python train.py --hidden_size=128 --head_dim=64 --tie_word_embeddings=false --init_std_up=0.047 --lr_head=0.00972 --schedule="wsd" --max_steps=2138 --dataset="wikipedia_en"
Each number is 128 + 24 x the weight over its row's rms, rounded and kept within 0 to 255. Layers, rows and columns count from 0. The size above them is the row's rms in percent of the matrix's.

# layer 4 MLP gate, 320x128, rms 0.291, rows 117-125, columns 0-127
size [110  92 105 110  98 102 118 114  99]
[[124 109 124 143 168 107 140 133 126 141 133 130 120 128 140 147 126 141 178 140 139 102 164 164 127 153 134 128  80 135  99 115 155 138 149  75 133 127 128 122 122 124 127 132 128 168  82 135  94  78 117 148 143 143 124 145 123  78 118 117 106 128 128 166 103 125 136 126 143 149 118  98 166 141  95 122 107 174  87 139 100 112  97 113 112 126 156 122 105 155 150 132 125 150 140 136 112 110 124  99 171 157  94 137 130 185  81 114  90 106 183 120 108 137 115 147 152 116  91 126 134  69 130 133 113 119 188 111]
 [125 118 153 121  99  65 142  95 124 108 122 129 117 139 150 151 122 132 121 151 104 127 121 148 138 161 140  99 107 127 121 148 113 161  98 137 169 125 117 152 139 139 163 136 105 141 123 134  65 140  94 158 129 128 143 119 128 121  74 153  96  99 168 120 194  87 155 156 136 121 120 178 173  75 138 131  95 157 145 124 163 155 108 104 152 129 119 143 121 135 136 156 106 123 127 135 138 102 110 105 119 101 161 173 129 116 127 110 123 127 176  86 112 143 112 173 134 145 138 151 164 146 142  93 133 128 128 122]
 [112 124 110  77 135 123 160 128 110 176 109  96 122 118 174 127 160 133 114 139 148 118 126 114 131 120 128  82  73  56 125 145 103 138 122 140 156 167 145  82 131 151 100 146 147 137 158  98 129  99 129 131  89 110 140 140 145 148 107  82  95 137 148 132 147 111 116 133 116 100 140 141 124 137 136  97 154 130 108 109  82  93 127 103 118 159 164 129 148 122 171 108 102 108 109 129 137 161 130 166 107 108 137 130 115 159  96 104 103 100 140 125  83 129 141 129 136 153 124 146 132 165 183 141  97 152 105 111]
 [130  98 112  94 126 142 139 117 131 104 102 104 101 131 150  81 167 128 182 141 121 134  99  93  92 154  90 118 149 143 144 180 119 162 150 128 127 110 105 140 149 141 135 135 159 117 109 145 103 128 149 141 119 150 114  88 117 113 115 129 101 176 116 130 102 119 115 157 178 134 101 145 133 107 151 155 135 130 151 179 148 124  92 130 127 130 114 140 129 109 162 148  76 112 130 147 171 150 124 155 104 110  93  97  91 145  98 106 131 144 127 103 101 191 155 101 153 158 163 104 122 147 144 133 124 137  90 123]
 [120 105 150 114 106 131 142 139  97 132 128 122 147 161 129  79 161 134 107 123 101  50 142 115 120 117 151  87 114 123 168  77 134 138 134 142 167 154 126 141  93 103 124 146 129 109 114 133 113 138 125 139  81 111 134  95 133  97 114 115 130 141 124 141 139 105 141 122 148 105 130 127 127 115  97 108  94 157 115 108 158 152 140 191 168 173 145 102 145 135 124  94 126 111 150 154 130 143 116 134  74 152 143 183  92 119 129 105  89  96  66 137 129 143 165 166 122 140 152 143 112 132 130 114 115 148 128 113]
 [103 158  90 183 132 105 123 111 151 105 117 149 121 102 155 135 141 139 109 147 151 117 118 122 142 134 118 118 168  86 112  83 129 121 128 134 118 113 146 131 129 164 139 137  97  99  98 114 124 148 107 120 135 124  98 148 128 153 172 135 122 150 170 124 176 126 129 140 124 131 146 115 177 149 130  92 161 155 110  82  98 112 137 135 100 155 187 196 125 111 122 133 148 136  99 177 131 138  94 127 139 123 141 136 135 150 177 115 151  90  93 131 134 165 133  98 116 123 140  89  86 128 168 103 124 142 109 145]
 [ 90 119 111 139 106 172 137 131 109  98  92 120 125 112 166 176  95 128  91 128 126  77 127 162 137 151 109 126 138 165 140 117 137 152 172  85 130 143 115 173 110 154  82 168 157 110 150 115 105 131  94  95 149 129 158  93 138 102 130 125 141 180 126 145 116 136 162 110  87 129 170 142 138 126 141 169 120  96 104 131 123 153 112 121 148 135 116 133 111  67 121 146 128 125 164 128  99 136 158 107 107 137 158 100 105 151 113 117 143 135 186 113 103 129 136 114 128  95 119 119 144 115 156 125  95 119 130 103]
 [145 150 113  69 145 114 136 111 173  97 137 141 154 175 131 140 141 104  92 142 104 138 150 144 143 129 126 120 113 119  87 146 130 160 127 126  97 150 148 130 123 161 137 135 123 136  60 138 137 138 123 123 134 104 131 119 117 175 132 142 128 102 121  93  92 142 155 113 137 116 130 109 111 134 148 147  83 134 126  80 132 152 125 120 126 141 163 121 157 157 181 120 111 134 151 135 146 148 157 136 108 135 128 162 119 139 180  88  47 118 141 140 127 104 109  83  98  83  96 119 116 125 173 135 143 122 141 161]
 [103  88 114  91 132 153 146 170 144 143  97 127 117 141 175 130 122 138 191 175 135 118 135 100 128 111 142 127 142 152 110 104 134 114 126 140 118 156  91  95 164 137 147  96 134 103 138 120 146 143 148  91 159 132 122 112 145 151  83 120 125 117 131 161 116 133 176 148 156  97 149  89 162  90 120 130 108 115 125 133 102 116 103 119  94 133 183 123 117 127 117 104 150 163 111  92  83 112 152  73 105 139  90 137 132 123 118 128 178 147 132 127 124 124 102  75 127 151 125 161  93 127 136 137 116 168 117 143]]
# layer 4 MLP up, 320x128, rms 0.272, rows 117-124, columns 0-127
size [111 105  98 104 100  99 106 111]
[[148 130 134 130 137 125  75  79 143 185 105  90 127 137 156 128 136 118 121 147 119 146  77 112 144 118 162 117 140 192 141 156 124 124 108 144 120  79 114 108  99 141 132 120 162 136 157 153  91 111 118 140 134 132 138 144 131 155 143 135 100 150 102 141 136 176 163 128 136  89 130  82 111 114 138 114 142 133 146 120 149 155 113  63 129  99 147 139 120 109 123 127 139 165 142 165 107 140  82 125 108 155 163 144 155 140 117 144 119  60 105 158 108 121 108  96 129 128  96 118 145 154 119 130 141 105 108  95]
 [119 119  83 106 152 135 126 150 156 136 125 145 119 114 113 112 101 102 139  81 121 150 158 123 119 126  66 134  91 140 163 114 133  84 126 113 144 168 120 125 131 151 144 158 118 104 141 141 158 133 126 121 142  98 144 119  68 120 122 143 171 125 137 163 110 116 147 122 143 141 141 116 131  89 106 147 138 130 133 146 179 169 139 110 127 145 114 133 111 144 145 106 133 132 148 175 137 168  99  92 156 124 115 151 147  71 154 123 114 133 140 137 164 151  72 102 138 142 107  97  99 104 165 200 114 147 112 126]
 [ 95 105  94 143 112 124  83 100 147 141 104 162 151 104  96 129 125 132 128 141 135 163 117 121 125 149 135 119 158 136 149 109 153 121 113 148 150 150 123 132 140 193 152 107 141 112  91 101 124 145 148 103 100 156 131 149 106 114 105 144 149 125 180 165 121 127 103 159 147 162 193 137 127 142 160 131  80 122 134 169 112 115 101 120 147 147 119 101  76  92 103  94 134 168 139 161 131 117 123 122  96 148 148 161 141 165 127 129 154 142 133 123  82 117  78 125 116 121 148 122  96  95 113  90 141 133 145 105]
 [127 125 120 137 111 153 103 145 131 110 139 120 126 117 146 158 154 128 119 120 108 176 125 150 142 110 122 147 116 154 126 155  77 156 138 171 112 137  80 179 161 121 149 137 148 114  98  98  88 115 128 140 175 117 128 121 119 101 129 116 151 128 118 135 104 109 131 123 147 127 133 112 146  91 133 138 119 127 201 189 168 116 117  81 117 154 134 164 123 119 108 113 130 113 170 125 156 155  90 153 137  98 100 109 117 134 138  93 120 122 153 117 128 150 107 146 198 134 121 153 143 163 135 110 118 167 109 179]
 [ 94 136 123 136 150 151 118  93 175 135 134 142 108 136 109 195 101 173 146 127 110 185 116  60 104 129 111 123 143 142 173 143 137 141 106 120 114 149 133 134 141 134 160 118 145 126 122 124 131 118 115 140 148 143  86 163 148 147  94 142 114 139 131  98 154 101 136 160 133 132 139 106 129 163 147 113 170 122 176 130 127 154 110 142 156  70 123 125 108 134 135 181 175 138 114 137 141  96 127 133 120 131  84 132 149 151 117 155 170 145 127 121  97 130  80  74 124 153 137 120 119 131 120 139 163 155 119 113]
 [170 113 165 128 151 205 145 151 108 115  92 131 110 142 137 112 125 115 106 134  72 137 112 140 132 117 188 112  90 102 169  84 141 150 112 146 146 144 115 110 140 136  76 123 153 134 142 113 119 128 109 133 167 121 163 109 124 132 108 117 159 136 134 174 127 106 164 114 153 102  90 114  92 132 136 143 112  95 145 159 158 135 149 147 165 148 118 118 108 108  94 126 118 132 150 137  83 133 156 161 133 110 146 132 110 111 119 121 140 150 131 126 146 109 116 115 118 189 144 125 128  93  86 141  96 170 141 134]
 [103 172 117 114 128 127 104 126 152 137 126 118  99 126 119 138 136 152 126 171 117  77 122 147 108 146 106 104 142  93 105 109 138 157 151 138 167 141 114 178 128 144 144 108 128 116  90 139 147 101 139  82 159 120 126 149 120 138  80 145 123 139 128 126 160  89 129 184 134 133 164 129 118 159  71 173 163 119 143 124 136 113 132 116 133 137 167 178  98 158 126 111 115 135 149 186 114 147 114 121 126 169 158 119 113 141 145 145 162 181 142 129 108 142 113 163 137 147 105  78  89 125 135 143 125 117  97 129]
 [173 161 117 113 164 143 142 138 100 149 145 137 129 141 150 144 101 160 170 165 149 163 140 145 140 151  95 107 102 141 124 122 118 145 137  96 148 179  92 179 117 167 162 142 157 145 137 148 133 122 144 161 153 125 134 105 140 157 122 131 133 125 112 123 126 163 112 118 135 140 108  95  99 162 134 119  63 148 147  82 114 152 126 116 124 167 110 113 154 133 164  93  87 111 128 145 156  88 134 131 121 143 115 145 124 137 147 136 136  82 102 118 141 107 127 145 138  79  82 125 104 144 140 114  65 117 113 133]]
# layer 4 MLP down (transposed), 320x128, rms 0.265, rows 117-124, columns 0-127
size [108  98 104 105 104  99 104 108]
[[125 103 154 151  83 157 140  97 127 154 164 129 144  98  93 102 155  87 120 114 145 143 143 140 119 117 132 144 148 149 126 140 120 119 112 123 112  86 164 151 140 130 144 104 148 132  70 163 155 104 131 141 128 118 171 113 163 117 112 114 149  68 120 127 130 163 140 100 144 124 129  88 175 155 132 123 122 132 165 174 122 144 108 116 144 102 103 154 109 126 154 114 109 162 165 177 129 192 116 143 131  84 154 125 127 131 126  63  91 124 152 112 144 114 147 136 143 136 109 123  94 133 104 111 129 153 134 121]
 [ 56 106 135 110 119 115 144 136 139 131 145 163 119  94 151 132 116 178 118  99 133 132 160 130 124 137 142 143 113 115 150 127  89 137 103 105 174 133 142 140 113 124 101 109 108 143 141 162 119  79 136 120 113  92 109 143 115 121 135 152 116 121 147 107 117 148 121 132 138 161  91 116  87 157  81 144  89 129 138 159 108 133 152 122  77 128 121 109 117 130  99 131 123  71  98 155  71 141 131  99 148 129 136 154 132 128  87 158 128 100 133  70 175 112 141 107 121 152  88 173 162 130 120 107 127 111 142 119]
 [117 151 119 161 126 154  94  83  98 122 104 125 102 123 125 132 123 123 146 137 114 150 158 126 128 138 106 115 132  90 125 127 130 166 102 114 130 138 141 161 108 132 133 137 106  78  75  96 126 136 111  91  93 197 114 177 143 176 126 132  93 125 125 100 149  90 134 120 131 124 123 137 121 105 127 130  84 123 110 114 131 150  83  97 156 101 152 113 112  72 138 128 147 188 150 135 130 162 146 121 107 138 116  95 141 164 125 157 184 140  87 168 157 123 137 142 119  95 134 133 116 132 136 119  95 111 144 132]
 [ 95 117 140 148 122 171 119  63 120 161 101 124 123 127 118 135 155 153 127 155 101 112 149 154 111 149 131 121 127 119 102 154 124 109 173 118 135  74 116 122  89 122 155 125  84 132 112  81 107 113 123 119 106 129 126 128 121 108  92 117 171 108  77 138 150 129 166 115 134 116 110 117 118 121 133 150  42  91 145 142 124 105 122 134  99 136 166 111 116 105 129 113 145 142 127 151 138 109 130 113 138 172 130 127 138 116 146 146  80 126 112 112 123 136 117 190 135 135 167 150 136 105 161 127  65 109 135 149]
 [141 126 124 153 168 145 142 121 136 137 152 107 126 115 139 119 156 113 150 120 157 137 149 179 129 165 141 118  95 113 155 111 117 123 209 130 116 101  46 166 107  98 130 105 138 122 126  69 133 116 149 136 113 158 127 120 144 149 149 122 116 126  84 137 117 133 104 165  74  93 149 135 128 150 132 112 147 116 104 143 119 112 126  96 118 139 143 175 141 120 117 108 155 151 162 119 109 142 154 147 127 137  89 103 143 119 103 111 114 164 149 108 187 150  96 111 151 105 121 170 129 136 130 127 128 113 142 161]
 [153 136 145 103 144 147 128 142 104 104 139 144 106 179 147 170 194 112 105 135 129 175 139 148 109 136 119  90  92 139 130 172 103 111 190 130 135 137 134 120  82 109  85 111 150 116 112 117 122 117 128 150 137 124 168  88 130 129 136 124 103 118  90 155 132 127 139 148 138 113 121 124 137 162 138 122 106 105 116 168 144 112 145 120 138 162  91 123 141 154 137  85 134 127 140 118 129 140 127 118 111  86 146 133 159 134 134 154 122 154  95 118 148  66 101  76 146 157 172 122  94 113 125  91 112 106 158 100]
 [124 101 136  87 118 109 132 117  97 115 135 173 121 163 153 166 102 111  95  95 142 134 177 141 165 121  98 156 131 134 142 163 148 154 117 145 123 165 123 159 141 140 121 130 133  79 129 134 111 155 122  97 132 157 127 148 149 128  86 136 117 114 141 169 122 136 134 116 140 111 147  96 114 146 161 139  80 144 145 165 120 134 117 145  79 167 154 154 129  89 133 129 152 187 138 160 164 116 120 119 126 101 150 100 106 120 126  88 107 135  90  98 154 108 104 128 167 144 129 100 111 151 132  96  73 159 116 126]
 [116 117 126 141 142 110 180 152 112 115 123 185  90 159 130 150 133 107  83 132 138 136 150  91 130 174 131 100 137 104 147 144 127 178 113 127 150 179  85 135 137 150 136 170 125 161 115 147 102 133 142 172 147 147 121 157 102 138  91 123 107 105 106 119 132 159 161 125  89 146  95 127 120 102 108 101  80 119 165 159 118 113 125 101  98 155 152  89 121 147 151 108  99 141 119 130 155 121 141 134 131 130 101 130 122 136 119 107 132 139 116 100 199  99 119 139 135  94  98 134 113 132  98 115 104 159 152 111]]